config.toml
d_model = 512
n_kv_head = 2
vocab_size = 11189
attn_scale = 0.125
bias = "qkv"
init_std_up = 0.0296
init_std_down = 0.0
grad_clip = 1.0
warmup_steps = 200
schedule = "wsd"
decay_fraction = 1.0
batch_tokens = [32768, 65536, 131072]
doc_mask = true
dataset = "wikipedia_en"
Each number is 128 + 24 x the weight over its row's rms, rounded and kept within 0 to 255. Layers, rows and columns count from 0. Numbers have three digits each. The size before them is the row's rms in percent of the matrix's.

# layer 6 MLP up, 1344x512, rms 0.134, rows 1282-1318, columns 0-127
106:145126141124156194069143109109133149148124131108153172112139108076147121124124123138098135077141133165122134153156173168124114116132151156091106154096154104159132116158117104167137150108107137148095105117099153124117138090132120132123150126121085169132156120109121129122097093139138158128185114097084129114100145088115148091167140093143105081114126113084110128112169104111115149118159
100:105140160115141116098113136131146154184112210082158122134103123144128127113131115130146130109141119070113115099160190091153142155112113141097129123152125100160109127083153152147132129109100131062128130134158153136171148140099092113109112124090053185122133123136120123117120110141128136158141152071139141151153140129114141143106108121117122124135099135143136123137131135124078125120116
097:123166145107100144137120102109111136095179149119156065149157085128113148115138129151112146166125134129122122098118116143132145151161157157124113145113130124114166143150154146148119103135104147119136128113133120147134212126119134142145154099107105128110098147099089135166111148127155115164114151126163133090159161129153098136098145152124127168125138162148143125141116083138147124128152
102:162143132112113122100154146116140127139082107125096096111159128122144105112162148106120097114127135141144165139140107118126102123138155084134107077096169087147126122104148151091122090141109146145108103170114133067133118139127100129154127182137144108102159118132130087147116114104087119153159173133107122130077133157124116139124111127125085130158096105171177145151137100155115187127096
107:118127121113157161127186145110063158117161141113104097111158106149116082123136169149083100133136143107111131147131141186134100150110194128123116149127139153089112126075105139131126091123104088092159137135114116164164102086134149130113083139148114164138146094122137096140125187132140100132164156111094125104137115125147151098129142131093097130159120115104113116124192109146097108165116
105:153133143137128100119093160152107114121121130171100106102152105155133108139169118129124106121136136086143146108112130096101111148152144156165176105112146115123109124139121105099128093117131165119138160090180146136139104110155101082123145140077136152133161078117153139151132084125135103135151139123166135139160119104143146137115159141102104080099115108112079154096108132103158175095118
106:122135117112134114145107148158156114109126139143101158129132149124074167146107101103176133117105108119168105106080120146108121096157126096173091107118113130153091112092089115109139185120118107109111116109136118115125173092123157143110127123121139105145163129169114176085158119161132134136160086121147135127120140088081082115132142118105079127120175117166111105110145154157169125157106
096:142129145152174116157144117144115108126134154123111121105138119138117090162154102119105150120135137123153125121130176167155122121150163122109115123158124108105137090102165147177135122156139132128142119147096115081141118138090104104117163143181141120122107120110120128159125110141160125142129156143091144125144053138150090122144161122109163129137124107140131122158138090152131143112135
109:113129127149101130091103140099141138147114157133101104139092127130164134130138120124136150137139103131130104162110170150128142085136129144088174132102142129173112129100135185115106110150125159119128080093149100138131134146109095085127125141145110092107105140132131145133120118118175111147130123152143107161139094131114104140123136111153166144116141152127156136109108094097174143127155
091:121176124138096141112121108148141056108082137120092133152139170152143167157118108116113168095107160087136175159101149159145116100126101110114152148091126111142138155144129102161168080138090175133136103162110134125116146142146112141101130133113137124134129086102170122145161148080103131150144130129165124092138126124115135127129156109134130135088067164127129126130133144115089118124094
109:117118140137170144092152080125166106125128124148109163110126118153161126135126085142079126110139131162132129146093130127091162159127111112165099143108113156095141148144123153139155145100115118143177126084143091126110117157109120183132133120131103113115140143155141170130103141093137134157137113152145148155115173088096124155134160161130093114129109126156127125105130119123162156135085
099:155164177077130152112099168137081162162145143177180118085121130144165091109131099111104112107093109133136121139112179126127127083110077141122148152137097145126145079129119092122092147112119146133141149143145164078097135124144161140106122132115142138166158111161101138128146177124112104110152152091092116139112134102074107128157119132123141142100132108147154113124146148159161158120109
099:115092162117157094136091124083113122104136113089101120120159162119159123126125156164161115166140134089152169152116102157111082097088099100150157161174172142118129145128139118127122137104145129088153125177155141144149067118121132133087141140150112164117095089143100143123096171121162118181138137082136148122153134137118151183111129131067143144183127151127138130136124114108121153143101
099:129141167160115090136130113108095106142116132142164110124140118156150129148121189117097120123116124126156116092134123141088158079139140178147115154137168121156111131134147117126106114113125122101170148131153109139124160128129120125121097107127122119101117135148139107107119088136172128110139071152092108120099133163110138105108116095109144112141149082134143119149158150073151137100105
092:131148141122157154159127133125102151169100120172161152101120092137143089129125136119111107145099129121116190168103114110114165158140161134139133160135131125147121132130113117113138167131129089149141131115110159134137138136097126091122149152182130117084104134158113134094129089090113078138139137175114082150122122109139130120138165144156115123129148141136149120129119137116106124164109
102:153105106085093105143152172137161166117127116105136104135083161082140115103130168168105157081125124137125128108124091163158080104117118135120117132121096142130149130171133150143171120135105110114147136123148107141103127159150115126126155117110058146103111113128140171154093114103126183135133123136150104078077109139146154118148111138123110094101126163137093138086124114089145126131141
084:124136151147148103106141120113147109113127186125106131131171124115116095123160111127109144132085125124123130155131153110113132087106084121148164109126152122180148106181126118155158150162115146158123120143143151127157126135124121142126147083097162116131129172086153165131141150165151166116129093170110105118099145077152129119176149148126102131118097136158089172147106146122111137156119
096:103113120145139162168137177140141136120137153132133143097114161066164130121136123169128190140138127133164141137136148136133108121125131129098093131116108123135130134148107107101132136110112108121063120078141153118135100095167119155118157106115159129149140115133098125109089122140126172145168103093160168121105077146140129153108103153123140187124130120059175116169160126155127153090083
105:100142127195128148145145071143123123121106111128092135098146151080099152115116141151164107151150186132121102170144129136095092118143126140127142116156140086120149119091109107136109105097102117104099126113138138132095161151148101114093131141116108125078168119133138125126123132136116115138119137084124133130144139111134128144144145122161135116125087107130172101142090156124132113137115
097:133119113129120092136139139118124109119140151149124128138146126110138070147153145141104139136097104132104149125140103136113154140101122111195097124103155147134146141181159176139150082100127128159108124138106145144121112144136139106141119159120073101174155128172128102151150131140093107134125113136146104116146159121142128126133108169184079104145152141188102122150122091128121154143127
098:142124123121147093147112137125112102118118086094163113108094134141174118126112123117151112137090104111091115151133139107189124116079138141089109103101109128119129088105123174104197138110167137142141123193066145147118134152125130118154124142167112151091138144099180133138100155140123127121099110124157086137116077106126170142082126098087122107139115110121139099163134132134112117131185
098:173094112135103116120147069152185086151169112127091159111147130144180128147123103127140097128103116138141149121089113139142138107123147086108103101139107123154087116181098139120133152139135107117130114130117117147074104100181114127106133125165104117139170128096113110150111114118128120125094159129089133142123118136153151145130108148149152148127150099121106165081134097127157095150112
091:143060110152156173135131148092185137131144116104134075144068151171144106123121138152152144121122131122138091133083103149106120118129146149146076147107081129159122166103130101097164113110109149158107141161106123168087136092092129122154168130118106145133133141138095152101108151149127088115145154106135126144159133119150107142145156148097151137135143107127103127149126108172095160091111
099:133119144160111119137131133127129117142154067096092137156139125129136138108096117135117148103101117100144148124124080101117172136117184104139127123139098159128129112122147136094114111155134115159095077152149086108125144100163147131092106096123095110137115138156127152172157165128184091080133118117102125151135132114142140120057126108147094127131125101141141153102119138110109119150137
097:140098127117129110125108112119175196150163100120120142153120118119125108122112157182150134131133132141145124127138142138142130163144099081134137174130072124170094141114124095107137109153104139120086084111159101165105139097083134125107135142118146153154116109086117140125121119107175114153126169151149144123114090101117150108096177109129122118157135081125149165124122153124123145100136
102:075133112130155145135094069133110121156135162123143140141121148154108114143161164119099166069067155124126113135163095136107132129143137188129093139118115117148165165125126081118160120128118125131118130121117105111107116133125145149132115150141150116125144107142136139137141124134145092108147125117153110117102127144158084130162135119135146137147129112094132087108133135094112099148138
094:120120116102141160077131094133123078165124131107138122115117131123155096137145113126130154149120153150081141170134174089158133187086140117129146114121145131114114107114118125081134116118107155121165100141135129115122143161089178114119146118103141148156134079170092106137122148116131121122123103104181121130101162117087116113169075130122135100138132117126153156097127133079138100141161
101:141116152159099132092108167157140130122110122151151173140141141092156139104090168099144155136162129128160097114083101142124075164108111162150141147129163116102123117116114095117112140128101114090172079124157130145136160129132116129117115120124102099097140142138099162102123141120165149128083131132088113131134139133132105130114136123142176110121115097160135136105123120098120104115145
101:111087128119094111126119106131164166118139113127144121153128159108158143104136143159116115123129129121111125160098141120122130136066118102072132114115106114120139123136113131137115142128110108123119159125134147126092078117098118185162092123136123103155125104139100098099116156127119121127123105144135085123121133182112132131113116103154124153119109152108175133137109135127129106130126
104:123096147095141156142078115138166127125113117154126134146124160109160104123155087153145169139126131086087128102136173111089112142142181173112129153156116116139133101125121132169151158122167116162101130127109156146077137140176119102133134123102096122161180130133124145159142129181128104133135156106078122123111143091128109130152161121152154152153118166103137168164135158120117111161113
104:089111148101105127143142134111138129109135128108108126139110129133157162138139115118113129160149128131137137154109132111108130116115084143159124097139151139154097107105105128101126140103170099064143126135091136167137156099130126100061121112170147109095094107119094137120149145150089138090102146133155141150118159148149128169107117115123135165152173102134078118133120158083179108138126
110:119102154154098120102131099129148115098127115139156142150131126131127130150135134106139121115105121087127115130179100097107120086095200116110130155156144130159079135095093142105135134114089117144122145105167117130104120084106092092146129133085134131129082110051125120149075100107094131133131121132183107119108147086110132113163108088102163098170083118167112090131113099152102121118120
105:136078170153172143123093113125128092120123091131079130091107106114148130121118161136145091115100171117142126133146114127122150169169085147122150151124138109161115161144125137116110132126100107197136112144160134119134122139135118074123158116088176124123123086143108133087121158148132154165165148101082124113105123131130077090148105115117126127120155117120127098159129167155120115155133
098:127128161108111135132122117151106117137164105120082117122085119115101159143145162163089140096106131155131114099119132136086130107129148121163151164168170100160185091109132143128122127097093119123145185132102132101096128147147144150140126105138163124121158121125092129126107157127112139147153097089145070156117108118122107098148128119188118103115079144139123164141129135103104100164108
101:120126180165123127098126104129124127128108160109130107090122122139141098142097101129107112128144119156140141161109130118132143132129172119144157147102129101137155108141131150133154113170073125187123098140116140162152113121163146081130154086125135185112166141134158104137124099133208072118097129143132142142130135156136128152139109129103119109141145124111119116123144147136137143158161
109:132133164151094086131124117153119107154139145133151156106127096088141110114116150123147125144136139156107099134097113119092156127127110157149117131077137116143150109111174119092136084155115123159128111132129116096148107118044133114157171159105124169128124116113095145165176129169123140166161131137137074120147119186119186121143142085131123097138168091164112150120101172144112118114136
103:105144116084141109104129139111170132122156095117097175105137099128121149151110121085102115124132111150113140134120107107174149155155082163137108186156131098117176134141155137157147125149143117128106123126141100143149139133146090123092157125085134108109138141138087153138145107154125130106110105123147140139119096119113112154132084102109114150107145057101110119125145123164118130117119
# layer 6 MLP down (transposed), 1344x512, rms 0.118, rows 1282-1317, columns 0-127
103:128153151131144157108102077157112112151127137177121106087117088143173147128155151108164107120118147150151139108200180171133125146152117130135151117120133193118137100126131144148122134145124119124124114107176138094157154095136134159157129160130123108114115099165115127158077087148144160175131113149154142154133134116124163144101124128148144131121132123119115094129121139121135099107174
098:106124116141158156114125128176117149118123129130121148125147163161162107157122083122099150127126160118123112100186130237121117128116125134144095141142088124112132095101106135145175093128170159160112148158131113128121164144101146104147079126117126174132124152132138093137133138141145167113104107137125118154098145128114133116102129081167116086126075134106107152080160147148160088095134
099:116147163145099153111137175137109098165136140088154123128115120173105108118126069109129101153095114106130120149191133094091125094081110137144148124138135119093099129133144104120097139152116130114185119115106159117149138156120125152132149134131161108133137146121130203097096097137136097108107102108106111122156168124110139113153155135092137136105154129190127101162097129127099147144129
102:109067112167157113120097142046114132068109152125084136093185142126145130123103147160172127102091103141122149079135172086143115154146110120098184102155177125156101120121128124153126127126136072126118129087156148126141142110152109100150121132166125107132105144153149072160123180076134121124139139135117102116111169115104107112088132111120131115162117126141147152170158098130139143123076
110:083134101149128134101127108130112138160155111154081086166133077143135131125185147121056134076109121136090086154133115142135144135152110161126145137149129178085137094089103141151118128131152113126110123080125123142096136177154130116144097120139122130169132114148111153136143140086168111131095089136103125074172129163161148125130121109131124135122106128082119111128159099145141131111134
101:071105168085101132128147114109126130151161117076149142131100156078116127115067146109129126158157146125148141152157097088124109116132166157095128108131112159163112128088159155123081153113136121122123113122151107171106141100135134149094063118120126121121153132097137090135129141115106124104181140098133139103082129147153138108124150122121137134110124136107150115200137116113137147094105
101:151172126170140105082139149135131141080152153153116130117142151120147113174149133101146110138155172114126158109069091075108120102140122110096139128112103148157150140134140124131138117140164128158142166146179147140117138123113113140135143129138150158129217136157126140104155134109106122091121123116111130135122111128122098124151135124109101091131130141169102121121127109143106141120102
098:096119112118141123138099127125119110095131093141106103132117104126066142092166107109161144143122120131135100118139138132147151114145125166134184078089153141183124089130100102093118159120102090141090157122127105141153147152111089126136119162096109105074131120128097123144085135105127128114131126140127100140121163157153136139115135137132166135133157096138152094148171088135177122126111
106:131186170093122145175173112145153111134120124161106127088132123111099121138120129124128126160104135171142142100075170213111103136096087130112158142100115119160154140134143162096099112087093151143167143094114124113134116114085104168078145111127101137120139133147155114155100104081122120118117077111141150124115147133122136152108169160142120085164118160121101160118167102144114116115133
095:149117116160118112134119138195106156124130126113145134143135105179073156107165121138148149182125122152161157099113119144130100166157157181098106090162125165154143150088131122161114118116105152110102137153129132106140126134132057144133143120115114123149106137130080144152160165110091156144138159154175114114107115140106126105142133107115116147148118135162122118125146150134127115102155
105:118104127168118114151150095093080147103160120128137171117114155096166134138109143096198130088132102145120138153155118111152129113108135108137176114086112136104126134109103125167097155129116117138106178120166112159124104141126105126102127143102108111138112136175131172124140114095146157144163160109067108156143084128116130108133072191126141106131077107137158095150146145112130107103109
105:144094095130115137141140115150062128153117113150091092155087076188160098140123123082142128142129118115129147106093159071124102079095113097152117129152126122155138142108115139102108106122144087157117147134158168077130141114129140126121091109117131121129132094147105124154126183192133118165105156131104127134149102145096110130114106138067152180104146121088160114078133137136118179112126
101:170139168123148126117103105126131153138140132114182172141142138084162139203128157121138128146166129112138124094083129145125143143153125103152106109138138172124115098137117153128119129074190156124126161106120147151110168100128146149145148118118145184113146122163117106139098131122176110134121122074129106154136139175133117152131106143088136138125139130108153131139175146127120150143103
098:152105138132122129103116088139059113139124138168123109106143098157091109117108133095108108079121122175098150125135130105129133113165105104169098162124138125132140133135140161103112081116152130120144163088155079143139149133161140120074149138128111126108123179119127132121102124119090096135132119110112147159116112123097117110126100130111140114164135095140081166106090146159175139090093
094:123158141135117174183134134132124141142114114117122180117133148130104131141125165129159145099126107150125131133118119094106133116115134154167129168156117175065115156147115145123128091126118108103130132146117140126145147120137135144091130109126096114111139157125135144068129117163117120121094113151158072138127128171153104133133123107120129131067180129115102076183140092137081149120127
096:137131124120176155071111106105132115122103140132159116131106123082125147146141129107118141145139128132120134141105088151125132078177103111087150111119144135122102131121112149113109146139167144140100107133063127158107123084123129133143119138179130080127086140162139110163090108125109158118089152126067132168144165149158156141179083116111090134143133144100099140124125136149065177127125
099:131124143091129161145132137171169130102126150111129119124141160105159162107179129135136138115057118141178112113127131151133146121145115098140106140144112161130129183104135123160118146093154133100129152132153159140122131153173100100166083143102149113122085122089128136135086165120130122104145107143071072135123129092129133093152177177175118135138151153115097105125113087143158148127103
094:088116101085135095144137145140110123149127130139161151118135128118116111141114127148106126083090105132179156102143129051145123113116147139134148102117130145091132143171177110099151117132128140127096122171083143142115116142143128159131122155104128088146157132118096143160106112088137117101147098134132105106162114126131139123106105151117179142119160151144162107120142114093122171169133
108:118114120143088156098138152141121102146118129096126140111099093099148109179132124117140139165139124112113098113120126136128124107103132112137141116201137125115117103143123140134146118091111090109084133144114099164149123152100122152110131159092146079139134119121127142129121156150131124139091088135133139143154127170128094130142113121147156155155134114122151100142091140096145167107120
099:130095161133071164139138158112098107105145128157124099120152110120136102123148114155109115131122131132108113129133165061083162081067129104141114127158119142130157136161159113138117131134137142123159133138081107122127150148130114103130104149077118127157128109133094118093131149151085170142130180146118121121186143154174156162098126129153163095113077119119062123107147142131123153149116
095:133139106117135117131108118115107109115150121142122135088159136162096128133107164138131155107153093131161121093096102118122163172129126085111103165134146143150120128142146112110138141133155123173128132129168174151141129122127103154124149114159115146108121153111132121065101140188114121152112132123141097144139165135114080132111132130126115138084084145114093131130086066123134137119107
101:161087136113124128125096129130136149155071166143118099137166138129118119129136096098136123129130129129124137135097096113095145119144120123090151121109096138100117107167162117098158137120139119131118162113138125158157122154157162162148107112123112151137155098102135152120116134112106111096110128106155066121106104135083132134160130153130131172154111140170120088132117106117126095099117
092:117110132158135161097128136143141108108099129142117147145130143104122109111110136169128147181112131103141157152128140065091086131132143127178147102139120108089128195117165136126115075122150170149121092152114107153118131140105049134148122171124130147144114124129129117122133161132160078139141143113117134162126130102096119095103111134116137129147143130085109126122122147110131132141091
104:139108130107131110095147144114113137078169161121159168149121134097117122149120157138129118096111114115128118168079144147148141123071107083110163165109092126125122144161101140090105123125125142136176107129142113155166161115143074128123107111111107126111153078146079127146153091096134121157097059138136145139116194140154107126111176142158138142141146114126146131139136110127117087121162
095:137142101138124131122109133141118149144142113108156079100129091125109127135119122159142124127136101175110131154105088099100158120100101103081164128094122113144147119134136118131096130122133153176112114160111119127115105093140102129124115145163108109126111162107151134126079123130119155141099125135118136145086107140127175160115108073127166140136118135170143183135066088116093120113135
100:120107097130063130171106148098108127125096111089128140136110113131139127131104080132081108132105131165142176103127099100104116116082133131089084173126149122124136163111130161141096109087107130127121117105107118123122141153108195133136148118138114125130114089120133154118145130114181173122152146113176107116112091133157103128112101122143116095162105130126122115116099148151107111124133
088:160118068088137147133113121138135145130117126158118165093129134099107143123108150117176122120108143158127152123151138137127144092133109115160091182127106136193087149134139120110144132126130122125119162117114143107120140108132110099099101134172130143093135140111157138137118123096086152175142123124094114129101132096088127132157171152151126107109091117125114154122144131093143132139134
103:126106181128119065122129128148176130072092087130209154064190103124168122149107116108154130089146135086148121155110099111129104173132067088108120131090128127124116136112122109111131121122113151122155087117149142126116094130080167098161133162090124125115145089142128107153091077174126110107109112123089134120145121136124139156120119138114147133147126089142124107124141088127133095163194
101:076099134113103146133101128162114113151123106112129098119148130108131135173111153211122127130104129179116124138107110133116113112112109145131121131152114117122107098134139068146139157130158073135091110103109174133082153130123127107143124101152109189121121122185097079129166132095124150099137136110149147121120162154119106094123152141170150123184176149113168112131130118145104156140148
112:146090171141148103148104124091150167115122093114116146150089134130164113112136110165162146155130183122088139122115139117136092126141104138102123147150134124150171116098105109161121122109091169132148161114126156118105161168133092129117091115158101127117154123153149094175174131110156085159147132102157090116168149094110133137163119188113122132124118168117164128142124115155129087141161
104:158099101120122114113122153114128126130114069134108122122141110139133119105132125063156098147105133097129108138127104175149133107116113108137134148116152141118154104115127130152125081090174073145125120131175126131119134101114095136102103124119117107112156151110164076118139157109127115133165140111110152098137131126107138103076187172108130143107129099111138127120107117097139162099129
110:150109131136142075084115133118103125177141149137139115164165140144143125138137139106157119135129142132173102074134137046101114103153127128110124094196158125089074089131139142125090137162102109111109085101144143142136157129126156086176128142101145107108115130110107141156120107092154157131152090123080131096127137135131088169103137132156150103108127134139105083121106159080195049112090
108:097088160129129164160094169090152083092177135098119139134087136167137135133113106113115101108129129099118110187130142068111100100120113101118142131126150079163144123085096130121107105155143101158148160142125128162144103143156096092125151110074103122134128148117139107124149132148104149124107141126104152143109122140107143126112146130134100064086112127189158121117110124141146140172151
102:153135145126106172138118138092172141139126081148148157149101127121099135169150129110147126139134147153097096083098104058145145163117120117124124116107140128121091121151134101150114137143153094162105098122121126146121173145124111140101142143072131192134104146124105142070115121141136089125120116129118095174150102161136143121157141155152128085163140141174130113125062151091130123082136
098:163138092165123110107133178094137113166134127146076131122150124158159140152135085124124116087127152082086114134103148139108157141104104126154166106095170137132123168147097131179100171083141113136149137097102119121144168149130134116136123124154121090101122125130146166095152094105156123085134099142147164107116141129079077136187125127110123092182150095164095134131110116179137060107157
102:104123152127161092114134156135080180116142090152127133109118130127105128132098128154118122113104126120116108174137102131103139160135158082144140139116125141128181135125140142100128157085092144154126117139084113125132096115120102127109161119147109176135160118145102128152117133143118178130127167124100151101092149187128121183179130098136151167121112106143088152145128120110162116116139
# layer 6 MLP gate, 1344x512, rms 0.127, rows 1283-1318, columns 0-127
096:112080158097068155122143094125149140110101165150131104105124152120139152081087141151171147099189102124124128124151143173156134177140144134135128147086148139128146091122129112102144110098133154115117115170181120142138171133143134116123148141135143117112104113122109076107145155123127134147161147116099103131104151126149104136145149140117137152090131085141120132128103115136136150134135
102:126131136130130143120137149164144155147125163123122137115144098086111109145183113143165097160136142139144160125123142132163120150172150063131145134130162140120139157138107149126148131191123072142136119159150104114166188139122151147114138105081135131097132121106115106111173191105116121116064121130113133101099078165095154124117124116105102132117160132095074153097142183116151110151121
098:148146124159149129149158124140116141125144083132132137097126149104143103102167132134130101113096180113084140128107131124158115111118138087076115111164159139114147094097102182075125121125118117094147127119078134131143115102118128102140153138117161108091131120144143132121109122097144114144129112147126155069094097125114129149157103121114103118111079121150110113144115097113124112124114
110:150130140148152114143072152106113125116104081149116136145128111108147112124091141172127132145152070148147107126108154132110148132092135132110143141108085081154104120157139143118090135153121154136146141164152133181126170119073126064138113118120133154114152112116086151119121141129131175149146142150122094114138108096160150134110142114155132141105145116135117127109125126140127106123148
099:092122122129168138171104146116099126133126137139133156123139144143104151099131110134116118103108110097115123131151148066092184112092050094139116131084134104135129117107100096140129130127149136125135125135150132131171155082096129117135155085130146152155121129101117103082072129149133122154138122134095141132114139136129103147117081153118166136117127099141115133080130141125077073107177
101:143132100133135117105122106113132084095112121115136146133167132093097156152124093101134127126113129161157182144130099129138167085116104134134167129155102128121081089190135172175142123126111126107119148126147116113144078128139133110142124174098118121093141151105126102104164163149129135139084144166129119099130109083175121152146135133163157113147135125133089119106149155092141129113148
093:156143098149127150128173139117173120141157133132156082135159091108099097104113149161109139129142103130128139131146143128127168140162139118120093149140155099131155105097146116134115152125175158127161153117122105103118134121095131178121127137127103169167115148128165120152121085125171134119156111148124146109141150159133121117117114130152128088165128075116079101151110150128135097143106
109:125088126125115146155145114160162138103114135084141116161114099132093132157167138130112134136160069099106111171174112121084057123120129143163111123143141139105120126136111081123122139101132092168144120147110106075113115141116125132145170134142172099172118167095146090111103172148117137121143146148095134152122124117173141094110130194145147082114116131098144136131130137156145121127092
089:105136105100129124108121109128078118155133125096117130123121147129146147142123111103115133096151125164153174113091165067111090114142157131153149131136135155120132144103110114173119115126166139081138098120108160099115117132177128127139113151100133147143137140132141104089125168087141135134161093135135102121139142118147144107151159096140126106121175126134147142093124134113137129133127
105:145074135089130171128138089093085145112136143104132086117133102155137140112136123116118066123130092127121102108154088152147114136092143130115107104118136119123117129103119110150175122094096145144082136124154145161141153193098143152111174164133112139148126098135124122111110109148123167140133147146137157088138141135129148165148172143116145146123137144074127183113177129188137081130134
104:150118129145123154138137130141107096108113112088073151118121147078067112151093152098093130091124142125102137121095076141113163161121130102127146115147157139113117121120116113149152167115143124095094124138128091126175115103120128131141152110118161130084120135128105117176143105155093167110082151117158135087119129157138122177153103126125090119141139126127143097125122140107131110131160
099:128131150174104132142182099087139150105136204155120108140141130154088135141153070149135107086114139164142112121117120138141123152120131125137132136131131140103135154123139133067133167161131090122141090103149087131090139086136143128103112118125130141151118164131137119123160081132120165161133128167101178117129144128114112109121171114135132115104127159128166154114140130168139139132169
094:123155173100156078139134136130141142103072165096163120126151160085118115128158120140138087102143140181168130106127138126124112121107140110155145160161143126155099133091107103102098139109114129131113146136141113129110123103125103168164176130122092131122167141164111105117172135146116144131162118151165116124151108134123145168125098098186120117147152099117153162115116126143097084148114
092:087104163129149098124156118187101133117131106133149062176096099132098147128128134165159146140119109147159135133161119132090131096143070197137126123104090117100122103166120133169169083116119127160170119153173130120126130113105136107119125069123105102155119132069112111141118145126135107131098127100119139092143133135141124094156148130152141134100123125139136142116130127110138125127141
102:107123139155143134143124125081080150112116110127115141108086144134130139121123110103114138149149146160103096160139126154128110106154130165150150121107146067145125124089133117104134146158184142114103060097117139078125137131104189116145077126122121099135132088120130187134108115153104128150102127110143128120191122160100141152154097139102089111098148127119112152123146155088125133149145
098:128143160145106097095130132114111129136137145131144135145143101148118120135103122131091190148146147130123138118131149173128085150128079129126108098117164117155170144150134131185160138164105145157138167147175089135167120189132128165147123105098177132160162141112148181101138141118105134112121108151137117110148127078155129149203130139113139122100118142104080204152144097132123098156130
098:120151107160120119111165100088137101142163148167124111136156170119146107124124143133135089147145102152120135141137128140103097131149141091124125092153148112138073100119137150150140143116156122162129105154125116149119127098165053131111097124168087106118141109141132102158108144075121132165146118126110177114111137102127147129133087122097133130129113085110135154127085089126096141157118
105:106085130092176159124106150131138126131120156130101119105169148157121157128079158081110106094139111146128167141166128157177137149125120151105134119124159106127116132147101147097109169171111155161146103184125157140157094128131143118111152152123134123131119137096155160141122138113163152180132144095140157099174123116188129150129139085169104117130123151132114121132155134126127106113169
098:113157091137131120081094091170154113118141137130163144120152122177136134128117185138176135117165134160148154170114123146099146129086134142144154143124088084095123151124141147113104091127119100097135158139145140094131126131142151130107139145129125103141100101106155129138161084163120128157136117118117181119171096138110170150106104110145117133087125107108086144167186150150175133125122
096:127145149118122106131136128129155160130141140134114149181104124167122064095100117152157122145110137151140098094107099117151154182131139127089137113112128126135112144110094115124194093156125128139133166137120113130115123157120103134154105130180139128096172149130145127120122135147159162107153093150150140138099106064137138128097163145152143164094090157088107149144109117131106138121163
098:129123097115106139106100117149161112136134159158108130096117127092161131135142108108161095116122113109182143136155133146184125138155126085134106145095130105121111070147095113130149139157137143082153128152161113132102148145157128161109130132128083093142121164126101156160136095133139160112098110137126105147167119121134122150134136076093101122116093110105126113191102108100143114127147
096:165145132120108120110174087142153161149145124143174135112118118165124085136079117165146120075158099098161124133151128155142088114140107165132138114143123113135138128138111118112128166174111112125158114149131092080124137104117130113150130146130106118162125134070126130136160134121141162112130139131132148113110149167160115143145140133101118165130166144073125130149157107138142155153167
106:110174120148150149137124149110146097140131145160194152096140162110121148072120141120147136109104160095116120129086152150145133146148179155123131160151123133119128149101126107080118113131122136146108122123120115116168159141123121117135150109093109105078125144157117139110106113142142118067138138091120172150122147144122158135112121121167144085122140094109181129075133108103145129113098
094:095097113107128102139152149122115100176107125121138158094123108131102156137118145131141163144143092125131157183104140201132117118182117114146072156125144090118113109139131151127164152081115155117122146153145131178135094122134135150131168147145088127117125149135129104184117123141117125136089093104092130085175146154122128172136129113122158126105151135099125119143162122123144121130103
102:121148121083128088123116160122128133117135119158110123116116156148107125119099151129102110153202117113112137106132153137149140084158140142135131128148169062069129169085160117126125120141096111130111088154150098125137106169145115117092131136135115096086111117130162136085152146162167149132130169122101122102099139153107089173123157126154153157105085110146122165105133144129160157137154
089:110096114147104096141126128163155122148157097153114121113130108117084140107157130152127076144148119113099099111118126083092110111107193154130166151138118138092168140160130144138117100126122149103127130092126103121152138147123111123124128162108072163133131115125157115149084140179146120140118170143130171127113110139136125137101116142091148115148159122169140140133182119135133094117145
105:140117093133132129147123111084095102095130096146133149159214137092156132118093139132132137142095138097113117111150089073089112109108125151147124148094145111185143139126119147125131119108158094145121102120108093109154138124131133134141141083082174077135160121126131116150156126123127145115118121151123101119103108122113097184120149148130155166139134150079101128163123139151071127107122
098:119111105083093134098107157112136121124133177132117102132094133144131142111059086130141140148136132120183166133075124140141120074143114122091145146065113103137108091131092124105096109120073109081089165070118125101154133137132120101139164099128126114137083126143082145137147151123140120170143139140146160144174107122128112132128132053129138176103128110143123140127129111117122117121180
108:171129123180116141119150162123158146099156147133130144112139124121112161134152146124151164162111134122126148144127135103139148097128133118170095123121161096146172181100121126099108147159115107117145128130112107083174142107107073146117106094137121122109097161125104069107121139120117125101149114122132120161119166143122129155109133134103125144101098100074119162136136136154133071117159
101:081145060094164174191128129121130122127138086118110110153096140152097152114100150136144076115133129121096145142134144112136148124149090097139136158117090099140130145104124128123175144119176150159111130140144117102140120134146131138154108071121136175116108149155093107144155165118127140121201119124117117118138126101127155132105200114144140162111136122148156133079174106103182143141091
112:113089121130130117118095125155090094107127090123094085087113186143159109141202125167169121117130152129111147140121143141156045089173168118141122101146133083105138124086106122165149146127113107100083103157143116128121121154152133079174112124054102149140116135103140141167101154126140135067121087146145140093135089111111093142110141120128122118123128132120131126095154075143152121114129
108:153087173136137131135144175092103092115131168134141123126123138152148143134114171134162144134158137108133114116119123123183105123142106126126127174133122096144111110086095164152154123161163134175103135158130108140077110103155132128116158155111087159134079127129094142143124194113118142098129117114119141127148125101112123115120065132133138121111135123125163100113119122153128128125155
102:139082120081117161134131163169081151116136127161108113092137103174162112119137132188088133184095122108095104140129136102143114148106117119133108165102152152118108125152131193125127161124110124118101172142143091150164180136073137107114154138129123138148130145131115077097129128132141143129132139120113119092108153164141144126120138083112116169135098131160124145171119155143133164140130
100:117113176136148138105169137112122101131093137092121179138115120083124143136108144113135136119152134124143121135134143110134112090139150122144145115167179102105163173127089158126103164154098123146121154191101150144130075150064138133104155126104166108163136107104085125138149116144153127119122162148106081099128143153116163153098148131126133181132113144109137132117150083111128170154062
108:136149133124108139103179118111148135089104098154122157161128137158164140145105173149160169182153139116120110161141112158100117149116160117126120120129137111161101130147090136106137068123100139154138111133108151163090123136152177146081163147120111122110129137094137146142151068110122093117102046150105104101154164115130106189093087133115126121115098144131153077159117124093116149139127
104:100132106099093136118135133139102114106150133145107141123125128118115150110111107091149135160091137163143138131113126087108132122185116151128116154100159120109150105123097141148163112151156102155091106148104102142134117166160101083127120089081131146128145147134156167115104141165135121113132195082100127116139142124104135136100122132112109114108138100113129131114145074141188130122123